Weights of a small GPT-style language model, trained from scratch on English Wikipedia: ALiBi.
Each number is 128 + 32 x the weight over its row's rms, rounded and kept within 0 to 255. Layers, rows and columns count from 0. The size above them is the row's rms in percent of the matrix's.

# layer 2 attention value, 384x512, rms 0.0286, rows 291-317, columns 0-127
size [105  98  96 103 103  95  99  97  97 103  98 101  98  99 101 104  98 102 102 106  96 106 102  99 100  95 100]
[[ 79 101 115 191 145 135 103 129 144 117 144 124 150 114  68 147 138 140 146 162 127 105 149  76 175 123  81 139 120  93  96 143 125 163 168 106  77 115 176 155 124 128 122 109 139 116 118 106 149  98 178 181 161  45 145 107 110  71 131 144 162  81 138 146 137 109 129 145 156 121 110 102  81 147 133 129 152 166 154 138 120 153 161 131 111 116 131 140  87 160 172 149 101 189  95 132 122  99 142 140 108 106 130 176 155 127 179 156 121 165  67 139 137 149 205 152  77 102 102 127 163 165  90 133  97 126  56 161]
 [170 116 207  90  73  73 116 138 156 149  76 171 133 175 158 136 155 116 145 127 153 205 141 155 110 136 177  96 172 136 115 101  73 191 115  51  72 118 134 126 153 107 151 124 131 109  89 103  36 104  90  93 164 130  69  92 155 191 155  96 145 113  94 118 179 143 161 134  76  43 166  85 107 135 177 150 186 136 144  71 146 142 116  99  93 173 127 162 149 114 113  71 145 148 142 175 143 126 120 156 108  91 119 164 103  86 123 144 116  87 172  93 118 182 133 129 122 105  67 164 110 156 158  64  64 103  78 133]
 [131 141 112 144 144 113  97 118 148 147  93 197 135 140  88 156 148 112 141 180 135 101 108 160 165 150 110 145  79  94 127 150 147 175 136  92 117 173 114 144 103 140 165 120 115 141 122 144 134 104 100  85 141 138 102 141 131 194 175 159 184 139 167 156 165 113 114 191 133 171 147 109 189 153 120 212 123 100 107 106 101 136  96 105  77 158 111 154 125  85 175 177 121 102 195 132 117  97 172 114 163  83 137  70 117 157 100 144 109  88 159 148 100 112 116 119 108 140 106  95 159 148 135  82 133 186 141 126]
 [207 127  93 130 201 129 189 145 151 145 153 135  98  86 105 135 117 125 120 152 130 135 152 140 121 172 124 130 138  84 124 117 128 113  62 190 118 159 118  91  72 121 163 186 125 126 150 183 100 128 169 158 127 128 180 153  97 167 133 140 124 170 166 144  99 153 148 107 151 112 155 143 137 130 173  80 103 109 169  73 193 129 149 138  94 123 144 119 139 103 135 115 115 132 159 159  88  77 114  65 154 103 126 137 156 152 130 131  69 139 113  89 152 176 112 108 110 137 141 143 164  64 143 200  92 105 104  48]
 [108 113 196  72 114 126 104 119 142  95 150 134 100 112 165 134 204  77 112 105 109 157 140 137 163 105 129 119 125  90 184  91 153 118 152 166  97  75 166 106 147  45 162 132  86 168 129 151 119 106 114  62 152 171 103 146 162 131  79 139 110 144  92 153  90 133 164 111  81 116  86 102 110 150 117  87 209  97 109 137 133  69 186 192 132  81 146 144 127 137 100 134 170 149 130  89 160  73  97 146 119 149 134 133  98 169  75 137 150 192 193  81  82 113  98 136  81  91 131 123 142 116  57 114  95  84 104 209]
 [131 117 102 132 181 135 129  79 172 196  92 142  84 109 157 136 129 150 126 180  91 141 173 133 171 120 111 196 123 125 165 148 112 106  95 120 153  97 142 105 100  78 149 118 152 155 139 100 148 160 140 159 158 171 119 155 126 124 112 126  98 124 141 142 165 188 108  95 151 115 150  78  38 113  75  78 122  90 142 111 152 121 121 189 124 127 226 182 102  71 142  98 170 118 103 123 113 124 196 163 133 121 130 128 127 102 125 107 199 112 173 163 155  95 144 113 129 100 176  93 179 143 166 134 111 201  99 160]
 [155 138  89 178  90 124 120 153 112 123  31 136 137 147 115 128 125 162 113 145 160  53 151 113 132  71 157 142 124 109 109  74  76 147  98  99  94 146 134 103  85 154 143 199 120 111  97  72  98  92 137 152 128 149  72  89 100 190 126 164  78 153 111 128 176 141 139 104 136 170 142  71  92 126 179  95 158 134 156 155 177 100 168 157 121 134 104 118 171 163 141 120  90 192 149 144 108 174 186 159 147  74  97 178 105 170 119 135 100 157 111 112 197 108 123 125 179 132 115 122  81  89  96 162 125 132 161 142]
 [116 158  68 164 171 160 142 129 109 116 103 125 123 123 161 178 124 132  99  88 129 118 121 146 139 161 143 123  91 119 139  57 125 151 120  85 148  99  63 149 142 119  80 150  79 110  95 102 129 172 125 113 137 111  74 180  74 134 110 153 169 162 201 158 217 116 117 102 132 103  99 125  63 155 111 117  25 118 114 157 103 138 101 133 103  98 112  79 100 132 157  84 125 113 110 183 146 161  96 121 114 178 192  88 190  85  89 156 139 116 137 113 134  97 108  53 138 122 108 113 119 139 163  85 155 138 140 117]
 [114 121 137 134  70 119 124 135 139 154 144 109  92 117  89 104  67 123  80 140 118  92 169 119 136 107 120 132 140 148 116 134 114 180  76 140 151  84 119 133 146 135 121 130 138  60  72  98  85 154 180 136 134 151 124 167 161  95 168 147 130 119  29 147 112  86 140 181  81  66  64 110 111 120 126 139 117 148  92  74  69 136  98 119  48  90 125 164 107 148 163 101 157  83 110 175 148  54  96 127 142 154  96 116 119 117 114 130 152 128  76 171 131 119 191 162 120  86 172 156 107 136 185 131  63  69 144 124]
 [150 102 132 120 138 127 134 169 140 217 144 154 198 116 100 106 142 108 126  84 143 199 119 137 131 125 162 131  97 108 134 187 132 100  88 121 106 128 196 159  83  78 125  90 115 125 145 132 135 109 150 126 140 121 163  71 134 130 124 123 126 130 120 101  79  98  99 125 139 137  81  91 131 200 168 126  91  92 132 113 136  83 107 119 164 136 103 143 185 143 134 196 168 100 162  79 159 180 155 138 105  91 154 154 125  94 142 137 166 111  97 129 123  48 145 174 132 179 160  35  81 158 113  59 110 142 110 154]
 [118 168 138  93 129 107 145 101 153  86 141 131 168 128 106 130 141 111 118 123 169 142 170 126 138 192 170  34 102 122 128 160  85 140 201 149 161 113 167 163 118  85 123 120 111 129  78 133  97 143 118 131 140 140  86  42 134 121 110 102  60 186  81 158 217 152 158  92 187 137 119  99  92 117 133  92 158  79 101 112  90 155 152 141  85  84 163 141 173 123 135  69 104 113 123 138 122 138  97 123 151 166 153 102 146 172 143 152 164 115 117 166 131 154  99 119 142  89 136 163 130 157 129 106 129 114 167 123]
 [158 148 118 203 149 167 147  90 163 128 158 109 113 126 161 148 195 164 108 138 150 151  63  82 141  94 170  42 103 153  98 122 104 147 191 111  98  99 130 128 106 152 109 158 128 108 142 103 163 144 115 127  67 124  54  56 164  85 125 168  79 129 170  96 224 122  98  96 160  64 104 150 144 157 102 177 112 182 112 110 119 152 163 185 108 109 100 130 138 123 116  70 123 135 104 158 131 144 175 154 116 124  95  41 152 121 107 103 129  85 160 110 120 111 137 164  98 100  75 129 123 206 123 124 107 159 109  90]
 [ 93 115 132 154 124 112 114  93 107 131  75 172  95 150 147 117  65  82  77  84 128 142 115  87 150 127 132 139 191 163 120  96  81 109 135  35  89 170 102 114 125 147 146  93  96 152 146 186 136 123 134 142 141  96  98 103 126 108  99  81  64  56 160 130  92  58 165  92 171 141 111  88 139 180  71 143 100 146 135 114 138 115 104 138  74 153 133 144 169 106 150 100 109 131 123 126 158  90 136  76 114 133 114 135 146 115  89 115 120  66 168 112 125  57  70 124 170 157 132  59 111 128 115 101  54 134 148 154]
 [131 195 170 150 118 127 160 126 121 180 136 135 101 127 127 100 144 157 170 114 130  99 116 171 120 101 109 159  38 121  61 209  96 149 112 103 122 109 116 119 114 143  55 133  99 170  86 108 147  98 123  81 104  81  99 111 140 140 100 140 159 119 167 144 101 124 147 133 127 123 124 125 157 138  84  80 143 140 142 144 118 179 214 125 132 145 184 145 129 169 149 136 207 121 182 152 127  63 125 136 155 117  81 193 103 114 124 101 170 127 140 115 112 152 122 149 184 124 135 136 127 154 123 158 161 105  95 135]
 [112 181 169 157 135 151  69 121  99 104 154 171 157 168 139 115 122 116  75 125  99  98 171 111 127 124 107 127 175 134 142 134 168  94 156 202 142  73 194 153 127 115 157 124  81 134 143 160 118 141 109  84 118 163 114 142  54 119 140 123 103 185 172 157 168 158 109 134 136 179 153 126 129  77  87 101 111 143 149 163 114 171 108 120 163 108 118 119 162 163 162 193 101 155 108  92 140 138 128 122 121  96 124 123 109 179  98 112 161 116 112 123 141 129 166 131 173 158 206 132  92 152 167 149 158 139 100  95]
 [133 180 130 100 156  77 169  99 165 189 109 106 100 158 142 122 124 101 160 135 189  98 114  96 147  96 133  96  95 126 181 119 147  89 138  63 108 188 111 167 159 174 143  35 160 110 109 133 153 121 108 111 186  95  89 166 193  87 146 102  99 158 125  96 131 105 215 125 119 127 183 155 156 160 135 122 138 130 123 111 171 123 121 124 101 115 126 153 115 134 133 145 214  99  94 139  35 169 145 115 137 100 130 111 115 100 133 127 108  97 106 154 206 105 184 119 176 125 178  86  78 159 118 149 162 138 127 134]
 [122 121 175 122 140 139 184 118 134 196 130 131 117  94 121  66 131 112 149 122 135 151 136 188 137  99 119 103  79 166 123 119 120 111  82 155 143 149  98 138 160 140 204 184 127 123 110 120 169 110 144 111 103 150 129 101  90 109  68  71 159 121 192 104  90  90 155  70  99 119 132 119 150 166  89  45  84 135 131 178 159  89 109 135 142  78 130 158 117  80 157 164 163  66 173 116 203 120 163 124 137 119  96 169 109 140 129  43 139 140 116  80 102 171 152  90 127 129 137 161  57 118  76 195 168 204 113  84]
 [121 133  83 110 128 129 116 157 171  95  98 167 112 115 118  94 143  84  74 129 104 161 122 129  72 143 132 170 120 125 137 152 142 126 111 154 115 105 120 115 165 124 153 121  84 144  68 138 169  73 103 137 145 164 105 159 198 156 129 130 130 157 116 129 155 140 110 117 108 108 130 149 141 199 114  87 124  63 149 129 101 101 159 109 113 110 167 162 145 141  22 104  55 119 128 149 186 108 132 144 134 172 113 119 157  81 170 157 163 151 108  84 152 174  83 198 157 134 161 149 139 109 120 117 101 115 155 145]
 [195 138 177  44 107 153 127 164 148 122 150 198 193 100  82 123  66  95 110 125 118 128 115 155 190 160 175 160 101 125 163 103 120 136  86 164 138 119 128 123 120 126 127  95 165 123 130 158 154 114 155 130 191 154 168 115 120 170 106  90 160  94 105 116 131 164 184  85 142 156 128 177 159 122 128  94 140  68 110 119  84 100 108 171 122 109 114  96  89 133 186 154 118 168  95 139 114 111 116 137 113 166 131 126 116 171 114 142 178 138 106 166 111 126 105 112  82 128 115 197 155 144  94 139  61 136 119  56]
 [127 107 183 131 169 163 148  78 154 194 143 113 139 144 116 113 154 131 131 136 145 126 142 156 149 106 121 109 119 175 141 128 156 129 109 146 120 107 154 172  93 132 127  49 108 160 109 132 136 124 140 140 124 118 123 167 164 140 110 101 154 150 134 119 126 115  86 145 157 163 144 125 143 139 109 120 105  87 105 130 154  93 131 177 110 184 120 112 109 144 113 159  68 123 135  70  86 201  73 184 108 106 124  75 131 109 146 131 139  76 120 110 125 137 126 174 139  45 166 168  74 169  99 183 110 120  73 123]
 [130 137 140 109 166 122 156  93  57  75 107 138 145 119 177 143 106 102 164 147 105 110  82 169 147 126  85 148 143 202 155 129 176 117 103 125 124 119 139 168 139 152 151 118 143 124 131 138 156 117 144  99 144 109 134 180 124 144 114 111 146 161 125 140  90  91 100 109 117 211 102 101 198 169 125  75  97 111 197 139  98  97 159 135 173 101 111 147 205 129 159 110 108 118 148 108 167 137 100 150 157  93 159 142  95 121 110  68 112  73 139 146 123  98 139 142  59 191 182 121 166 186 107 159  87 112  99 151]
 [176 166 120 126 127 123 178 117 134 141 117 131  88  73 164 209 107 151 219 145 160 136 150 118 138 131 144  95 178  90 141 119 143 111 153 135 144 126 129 104 130 137 123 183  75  99 110 143 202  75 190 109 152  92 113 103 116 114 132 135  97  91 148 164 135 141 126 138 103  89  97 111  95  69 100 111 109  73  88 125 103 124 103  68 108 113 121 135 120 206 167 142  96 207 128 140 129  56 164 117 121 179 210  61 157 108  94 183 124 192 121 208 163  65 135  70  79 113  96 119 116  97 129  86 111 169  91 123]
 [141  82 130 111 184 162 114  78 121 128 182 124 117 117 148 135 131 109 148 113  92 111 115 136 169 149 125 120 134 114 139 154 101  96 143 180 114 113 102 107 123 122 167 128  95 109 165 124 137 144 120 148 182 145  96 131 123 119 126 104 164  99 138  90 136  44 134 117 167 130  97 112  95 113 119 161 107 120 116 140 125 108 131 134  98  88 160 191 118  96 167 167 187 112 138 103 118 108 135 144 148 116  83 128 102 140 132 144 140  85 120 114 107 120 112 131 150  96 161 126 113 131  70  71  86 142  87 162]
 [115 156  98 162  79 147 142 118 149 155 153 134 147  59 134  36 124 184  95  91 113 198  97 131  84 100 150 171 138 115 141 118 103  86 102 155 199 117 157  94 151 202 115  77 102  96 116 121 141 146 132 131 168 158 177 163 116 153 167 171 171 130 124 136  94 170 134 129 134  65  83  95  91 157 186 175 132 129  86 151 133 166 122 156 112 165 149 116 118 124 117 142 125 154  89  95  89 148 136 116  95 161 139 123 158  95 175 127  57 101 176  66 116 107 111 148 148 138 130 152 113 133 123  58 126 146 110 184]
 [120 227 170 128 117 138 158 154 161  80 143 133 155 143  87  66 141  98 184 148 148 121 170  89  90 136  84 162 114  84 159 113 137 129 155 130 132 167 155 114 101 131 161 107  93 142 121 153 125 120 137 129 120 158 149 143  88 124 122 126 207 128 157 112 101 156 159 178 143 126 138 146 110 158 138 104 118 105 146 131 168  97 167 154 155 116 131 135 123 113 181 131 148 141 155  91  85 136 144 112 190 126 113 119 174 117 138 133 113  98 123 124 155 144 102 171 153 170  79 156 147 101 133 199 162 137 106 137]
 [107 140  77 151  95 147 133 127 107 161 137 116 115 154 110 163  87 126 134 112 109 124 101 111 148 152 201  80 146 114 126 108 117 105 159 133  99 170  49 154 138 132 132 149 104 141 169  92 119 128 124 103 186 155 148 202 101 127 203  74 104 175  70 133 173 138  64 123 119 111 103 174 149 103  86 172 133 135 118 157 116  93 149  88 166 130 133 165 128  96 147  97 129 122 166 115 142 139 116 103  81 102 119 140 152  81 133 128 121 143 110 109  70 112 100 159 146  88 124  74 192 136 101 122 160 119  73 120]
 [ 74  67 124 126  90 116  93 144 120 122 148 196 163 111  54  41 116 180 163 133  85 170 143  56 144  69 103 109 129  57  88 198  88 155 124 144 128 165 118 129 135 117  84 149  73 186 140 171 153  96 175 122 171 126 112 142  85 116  96 105 114 142 135 130 107 164 169 163 135 155 190 133 103 160  97 119 134  91 138 120 104 121 134 136  90 148 183 133 122  68 103 146 148 139 103  79 137 120 169 111 152 138 111 124 124 162 100  92 133  78 150 149 134  87  49 124 152 120 130 110 114 113 138 151 151 106 173 117]]
# layer 2 attention output (transposed), 384x512, rms 0.0356, rows 291-317, columns 0-127
size [ 91  83  85  89  83  80  84  83  83  91  83  86  87  86  83  84  88  84  95  91  80  84  87  82  86  88  86]
[[122 174 148  36  69 110 128 159  57 112  94 141  90 148 158 131 151 123 158  69 171 139  78 108  65 130  62 158 127 146  91 148 152  89 113  94 123 139 104  66 126  92 135 128 139 129 112 106 108 150  63 102 171 191 162 117 139 175 166 134  92 135 114 109  99 235 106 144 101 100 167 178 177 157 130 118 120 116  94 178  74 135 129 152 107 186 108 110 149  52 102 173 153 115 135  84 156 134 117 165 101 111 134  83 123 148 121  80 115  95  79  82 146 106 130 103 147 121 120 101 150 141 209  87 119  89 154 131]
 [ 95 112 124 139  90  86 122 133 104 133 109 128 191 129  74 102 178 187 113 106 144  90  70 164 115 157  97 131  97 136 141 137 163  89 192 171 152  41 109 106 180  85 117 120  74 124 159 109 124 157 154 120 145 127 135 130  97 141 110 173 119 127 147 106  85 106 166 106 187 126 118 151 151 102 173 140 108 122 158 163 140 107 114 137 134  78  98  80 146 110  87 180 132  99 131 163  98  96 129 108 212  63 192  67 127 192  90 119 121 115 170 133  90 111 102 103 148 123 134  90 113  74  73 173 158  81 149 166]
 [104 159 134 164 139 161 160 155 130 191 153  97  82  82 135 137 116  98 107 117  69  88 124 163 115 170  50 130 152 152  96 109 163  72 130  99 149  96 146  98 121 168  94 130 195  98 132 134 164 188 120 123 129 176 141 112  91 140  99 154 134  95 157 124 132 163 152 108 158  92 127 152  95 149 123 109 121 184 112 149  96 170 180 135  98  85 143  98 111 149 153 177 114 142  74 141 184 155 101 147 110 178 172 161 124 125 103 138 137 145 120 142 136  98 196 121 168 126 140 116  88  40 141 102 132 101 162 139]
 [ 88 131 160 142  85  73 140 110 151 108 117 113  93 150 145 138 163 143 153 143 117 141 156 160 131 141 130 120 165 173 133  73 121 146 172 176 175  98 120 137 130 138  68 152 151 136 133 103 161 136 136 147 125 150  94 125 134  96 143 124 140 142 116  96 165 144 180 134 157 137 116 151 134  97 114 153 103  79 140 185  71  85 109 161 140 202  60 115 157 127 106 147 116  95 141 121  88 136 140 179 140 156 143 138 121 165 134 120 108 157 175 140 171 109 128 158 170  56  99 123  92 112  69 119 133 138 104 113]
 [113 145 103 182 151 130 100 163  97 175  59 133  76 120 100 168 110 133 152 161 125 103 146 144  89 151 119 152 138  96 130 183 136 122 107  61 148 117 140 104 111 119 111 103 132 127 130 118 104 158 150  92 163 113  84 143  88 116 119 105 134 101 105 137 137 105  66 146 116 146 164 121 162 117 116 153 118 197 170 139 121 162  52 127 104 112 154 131 154  75  88 139 147 157  64 174 145 135 108  59 127 151 159 103 163 124 107 158 155 121  90 149 128 137 126 113 149 132 166 171  91 169 175 184 107 121 127  64]
 [150 216  85 171 126 174  95 146 117  99 159 102  85 100  92  79  89 121 135 133 138 123 104  70  95 157 168 117 110 130  84  90 158 137 154 153  63 118 192 144 131 106 129  98  82 145 206 183  75  94 140 112  93  90 158  82 191 149 129 144 101 132 114 119 106 156 154 182 102 143  87 187 181  99 103 144 116 176  85  96 119 112 100 112 120  94 116  95 151 102 109 128 170 119 177 132 126 159 144 101 155 135 150 111 110 126 183 131 100 153 119 161 146 125 141 162 122 139 125 156 117 180 129 132 131 121 134 166]
 [100 150 208 118 125 113 160  79 102 105 146 187 135  84 107 111 155 133 162 141 136 142 111 130 102 133 145 118 209 163 103 135 162 172 126 144 124 104 171 160 116 142 128  80 106 190 138 153 165  54 131  88 112 160 147 103 185 118  91 101 114 110 164 120 123 147 144 158 149  99 206 123 116 121 121 142 108 108  94  87 141 134 205 122 101 109 153 133 108 101 101 171  99  89 106  77 176 138  73 107  44 146 161  77 157  83 128 111  80 162 161 150 129 140  99  81  75 158 143  87 107 148 189  97 154 101 106 114]
 [159 145 106  80 116  96 113 153 128  94 150 147 140  91  93  97  98 143  99 144 126 146  82  83 162  71 137 127  93 102 130 174 139  82 191  92 126  67 146 101  82 134 121 135 114 117 136 147 142  97  72  92 134 164 130 127 106 204 145 157 166 139  91 134 104 129 150 104 141 103 139 174 140 123 173 138 182 106 100  66 140 167 124 138 102 154  40 117 110  64  77 132 148 174 139 135 124 136 146 113 138  84  97 148 111 113 123 113 118 129 195 135 108 152 112 187 162 171 112 226 143 111 115  92 118 123 111 128]
 [127 176 117  89 116 172 151 137 149 100 187 122 135 131 150 132 189 127 100 119 130 123 146 173  73 137 227 154 144 116 125 103  78  24 101 138 150 168 123  71 163  89 116 135 119 141 168 172  79 123 108 132 160 177 175  90  89 143 188 153 176 135 196 140 127 154  68 130 158 145 140  92 163 146 118 128 121 129 167 132 143 128 101  91 129  98 124 125 181 149  82 133 137 197 185 105 136 158 112 142 127 121 136 148 127 124 172 127 130 112 106  80 128 123 132 116 139 102 123 155 182  48 125 132 186 133  90 152]
 [142  95 152 169 155 183 134 106  89 124 162 132 135 177 141 155  99 138 138 105 107  75  84 131 123  80 105 114 115 133 163 129  97 137 134 100 163 134 158 141 145 130 139 119 106  78 143 128 133  97 137 158  99 106 136 157  99  62 141 153 103  96 134 140 214  92 165 206  99 129 165 135 126 150 133 109 170 179 125 137 126 168 142 117  91 107 142 147 127 155 123 128 187  79 105 161 132 134 158  44 189 107 107  88 119 141 161 116 152 111 151  77 117 126 173 157 102 112 100 175 139 162 148 129 201 115 137 142]
 [220  74  59 165  88 191 143 155 129 102  78 133  84 103 108 128 107 111 120  95  92 122 113 128 157 152 132 177 138 160 130  61 113 114  92 125 131 136  77 140 148 160 152 105 162 126  96 118 118 147 130 103  70 179 141 136 165  87 131 173 195 129 192 152  55 119  61 127 149 101 159 110 135 114 103 138 128 196 203 111  58  72 144 117 101  83  66 143 115 144  85 178 138 145 145 133  99  61 139 138 122 101 118 116 124  99 106  92 143  83 119 116 143 163 191 149 196 103 124 144 143 100 111  97  74 132 116 184]
 [135 124 152  93 162 151 132 114 113 196  79 149 152 129  95 149  90 132 111 143 131 132 116 149  67 179 125 185 121 134 142 156 141 142 114 156 122 206  96  62 139 119 188 101 113 113 129 169 110 154 107 105 134  63 119 160 117 115  68 141 164 125 114 130 116 140 159 180 101 155 147 127 151  82 147  79 138 110 105 105 155 114 124 124 127 106 127 136  96 115 123 192 141 160 104 145 113 130 118 158 139 131 148 156 174  97 120 102 116 110 151 191  96 146 138 102  97  98 125 118  72 153 107 102 126 194  75  90]
 [126 122 125  89 177 144  93 102 150 110 174 154 134 103 119 150 171 114  96  89 120 134 137  96 120 136 139  72 146  95 163 168 101 122 118 165 157 176 133 184 157  87 125 136 200 135 128  56 124 163 134 127 155 110 156 204 165 120  89 118 149 170  99  27 160 156 156 130  94 161 116  96 122 147  84  92 114 138  91 167 116 136 121 153 174  98 125 132  80 148  93 144 183 112  82 125  75 150 137 119  90 124 155 137  80 111 140  94 219 211 163 127 118 193 153 121 101  95 110 175 143 136 101 130 150 128 152  42]
 [142 141 143 132 146 132 136  70 140 138 108 201 116 120  88 122  77  90 147 187 146 101 122  94 152 160 144 162 163 169 132 139 143  96 171 119 119 108  96  62 116 131 110 123 126  90 130  95 146 166 145 150 171 145 123 121 113 120 115 212 131 140 106 124 114 146 101 113 118 110 154 147 145 114 158 196 199 115  94 170 138 128 114  77 166 109 136 139  89 152 154 136 109 104  78 140 152 161 105 155 119 138 195 110 162 164 102  78 112 131 184  70  88 104 131 102 117 131  93  47 124 177 175 190 160 164 155 181]
 [118  76 124 134 103  67 122  79 162  94 178 103  90  45  88 127 153 102 105 172 110 110 110 115 148 156 146 123 154 143 139 130 165 111 130 108 103 145 121 165 106  97  87 185 164 170  75 141 110  27 169 130 122 143 120 124 198 104  97 154  76  73  87  98 123  87 166 117  69  74 148 172 155 158 158 117 107 175 110 166 142 157  97 156  78 137 130 188 141 149 183 137 110 108 140 149 110 160 102 106  96 113 150 187 160 103 109  80  99  46 134 151 150 108  73  94 118 125 115 113 172  80 114 156 117 130  86 111]
 [ 69 133 155 135 127 151 111 133  94 151 159 113 109 128 156 125  91 135 102 111 107 128 117 123 139 137 155  94  87 157 100 186  67 171 150 154  76 117 156 153 116 114 120 106  49 103 150  67 187 149 135 131 108 117 163 100 110 131 104 134 147 146 158 121  80 110 116 129 122 100 149 115 113 192 126 116 137  71  99 154 124 133 149  78 148 118  86  81 104 139 117 141 123 180 155 147 135 136  87  96  96 216 107 165 135 135  81 153 192 179 151 119 128 142 135 115  83 160 124 182 135 127  78  85 144 134 164 176]
 [203  74 118 154  99 151 135 130 142  80 138 132 107 165 164 166 150 114 144 109 157 115 101 167 121 100 106 123 180 178 116 136 181 164 144 118 148  70 188 102 150  85 125  57 119  56 150 189 123 148 119 143 136 118 112 129 142 117 134 172 146 125 103 158 176 133 112 103  33 153 140 139  67 140 126 144 187 134  98  93 163  95  94 197 184 119 138 144  97 161  84 104 168 165 130 116  46 118 122 151 140 137 182 112 135  84 178 154 150 168 173 100 173 161 155 116 100 174  64  53 154 162 140  97 137 121 163 154]
 [113 139  58 164 107 160 129 107 131 184 108  97 163 118 126 143 111 179 107 138 111  92  90 139 164 140 176 168 207 119 146  69 189  86  98 135 126  95 121 151 150  91 121 165 146 116 144 174  38 145 109  73  68 120 163 144 163 106 159 134 182  88 142  88 138 170 147 138 106 120  84 151 118  93 135 167  90 131 134 129  71 110  93 144 103  91 117  91 130 181 143 112 214 113 168  99 124  91 134 130 167 150 104  86 141 121  96 140 141 112 171 131  88 129 166 117  91 106 143 149  72 130 148 142 212 171  97  77]
 [128 173 110 138 151 159 117 118  96  95  82  75  75 166 118 148 100 122 183 105 140 178 166 166 102 135 164 114  72 113 136 158 137 126 161 163 144 180 101 175 147 139 192 129 124 158 176 105 134 127 120 103 117 146 102 147 138 176 150 149 119 118 108  70 122 154 140 137 171 111 109  56  67 123 226 118 154 121 159  74 182 160 150 118  92 123 134 114 118 138 131  99  69  79 105 137 148 166 114 165 116 156 145 126 144  78 151 177 132 155 150 114 134 156 159 140 105 111  59 115 137 112  85 125 124 108 144 107]
 [117 122 132 113  81 144  87 149 103 107 149 131 110 127 170 145  82 146 137 102 195 123 132 109 175 155  97 140 101 104 183 102  45  95 166  59 201 144 141  94 129  82 134 185 130 100 153 161 143 134 164  95  96  30 147 154 103 106  68  97  67 130 165  75 114  99 123 152 166 116 110 114 129 128  95 125 141 147 141 116 176 156  53 100 173  87 128 151 135  77 117 109 177 156 119 118 126  57  83 122 209 124 168 225 148 129 134 129 134 176 156 122  67 130 123 145 107 147 111 162 127 167  43 120 196  90 164 150]
 [162 102 155 165 146 138  93 103 161 130  90 112 149 116 111 141 153 159 149  65 158 121 157 155 137 133 146  88 102 150  96 140  79 109 158 117 145 130 180 138 111 104 156 118 123 126  53 165 101 131 157 159 113 165 132 143 158 114 169  94 123 135 115 138 139 132 194 127 106 126 100 138 124 133 155 164 154 157 151 166 143 112 155 144 117 174 113 177  69 114  90 129 163 116  66  68 112 145 114  80 141 136  99 114 177  88 187 121 137 115 104 129 126 164  97  98 155 114 120 136  74 121  67 117 140 100 153 151]
 [ 59 159 124 111 132  46 140 138 120  68  80 134 160  87 107 116 135 134 160 152 154 138  51 122  94 137 138 180 101 131  92 139 128 130  41 125  89 118 134 116 147 195 141 131 171 141 136  67 129 121 112 159 173 165 166 101 125 174 112 159  97 121 136  80 129 172 105 106 134 117  83 117  99 207 136 139 108 164 138 134 107 178 104 149 113 115  74  67 115 119 147 126 143 111 148 121 156 176 110 135  91 123 164 188 134 151 186 155  97 147 142 105 154 149  51 144 146 122 155 120 126 126 170 100  75  79  97  79]
 [149 100 206 171 110 141 147 112  94 142 122 158  97 136  64 106 131 110  57 108 149 149  91 133 133 120 132 121  86 113 124 157 139 149 131  97 109  92 168  97  82 118  72 116 162 116 116 121 159 115 162  94 155  71 134 134 106 100  53 138 139 150 108 152  87 146 119 187  35 173  95  99 186 126 147 112 159 132 173 147 167 168 131 153 185 134 123  64 189 103 103  67 158 198 108 157 131 142  80  68 100 103 197 122 137 133 123  97 108 147 207  89  83 111 201 117 101 122  89 132 134 201 107 178 150 116 153 156]
 [111  87  99  91 119 181 102 112 120 100 118 136  99 122 109 208 182  81 146  60 125 155 126  92 128 142 103 144 148  90 191 163  93 148 153  97 145 114 117 111 135 106  97 109  42 159 173 134 138 169 162 170 115 175 145 129 120 153 137  74 116 164 187 101 151 138 114 180 151 147 166 193 127 130 104 124  80  63 154 162 113 143 116  84  97 115  77 198 114  94 166 154 185 146  98 146 187 105  95 132 161  93 143 129 136 114 125 123 117 138 155 104 115 113 114 103 165 128  96 119 111 142  76 170 156 166 199 133]
 [ 80  68 109 109  77  79 177  91 121 127  48 161 183 183 192 171 123 176  93 118 120  68 103 154 166 149 118 135 135  79 130 144 158 124  93 126 161 131  94 146 176  67 109 141 143 118 113 146 146 137 144  74 125 186 121 102 172 123 146 153 126 150  77 126 116 112 136 154 122 112 139 127 143  85 118 146 132 138  83 144  96 103 111  61 155 181 120 161 116 211 121 138 110 138 116 157 164 183  72 131  84 110  90  83 182 146 128 107  96 139 127 101  96 125  88 123 112  71 164 127  99 101 114 104  96 115 191 114]
 [ 57 119  86 143  89 157 114 137 129 126 139 110 154  83 183 133 146 109 130 119 136 135 122 150 186 148  89  88 154 131 146 139 113 149 141  93 166 143 181 157 118  97 124 134 165 156 130 137 137 143  82 178  85 140  76 101 184 105 128 158 122 135 128 142 114 121 103  88 112 186 151  66  97 159 147 105  74  88 150 109  99  83 134  64  67 116 111 171 124 150 111 159 142 123 105 118  74  92 157 151 155 173 141  96  79 112 110 108 153  87  88 119 181 126 155 108 121 186 119 151 106 168 120 136  85 130 106 128]
 [155 217 120 110 164 124 141  81 148 148 110  93 133 115 169 180  91  95 107  70 123 100 130 194 182 111 155 102 133 130 138 112 162 171 140 101 124 121 125 139 182 141 140 105 199 102 162 125 113  66 130 141 116 103 115  95 154 180 193 157 146 149  69 123  85  85 134 126 115 134 108 143 117  96 105 155  76 147 144 125 144 111 185 158  95  97 107 162 121 187 163 134 102 163 125 135 127 102  58 103 135 125 125 124 101 152 155 134 102 177  85 104 113 123 165 145  75 135 187 100 152 159  67 126  93 126 135 122]]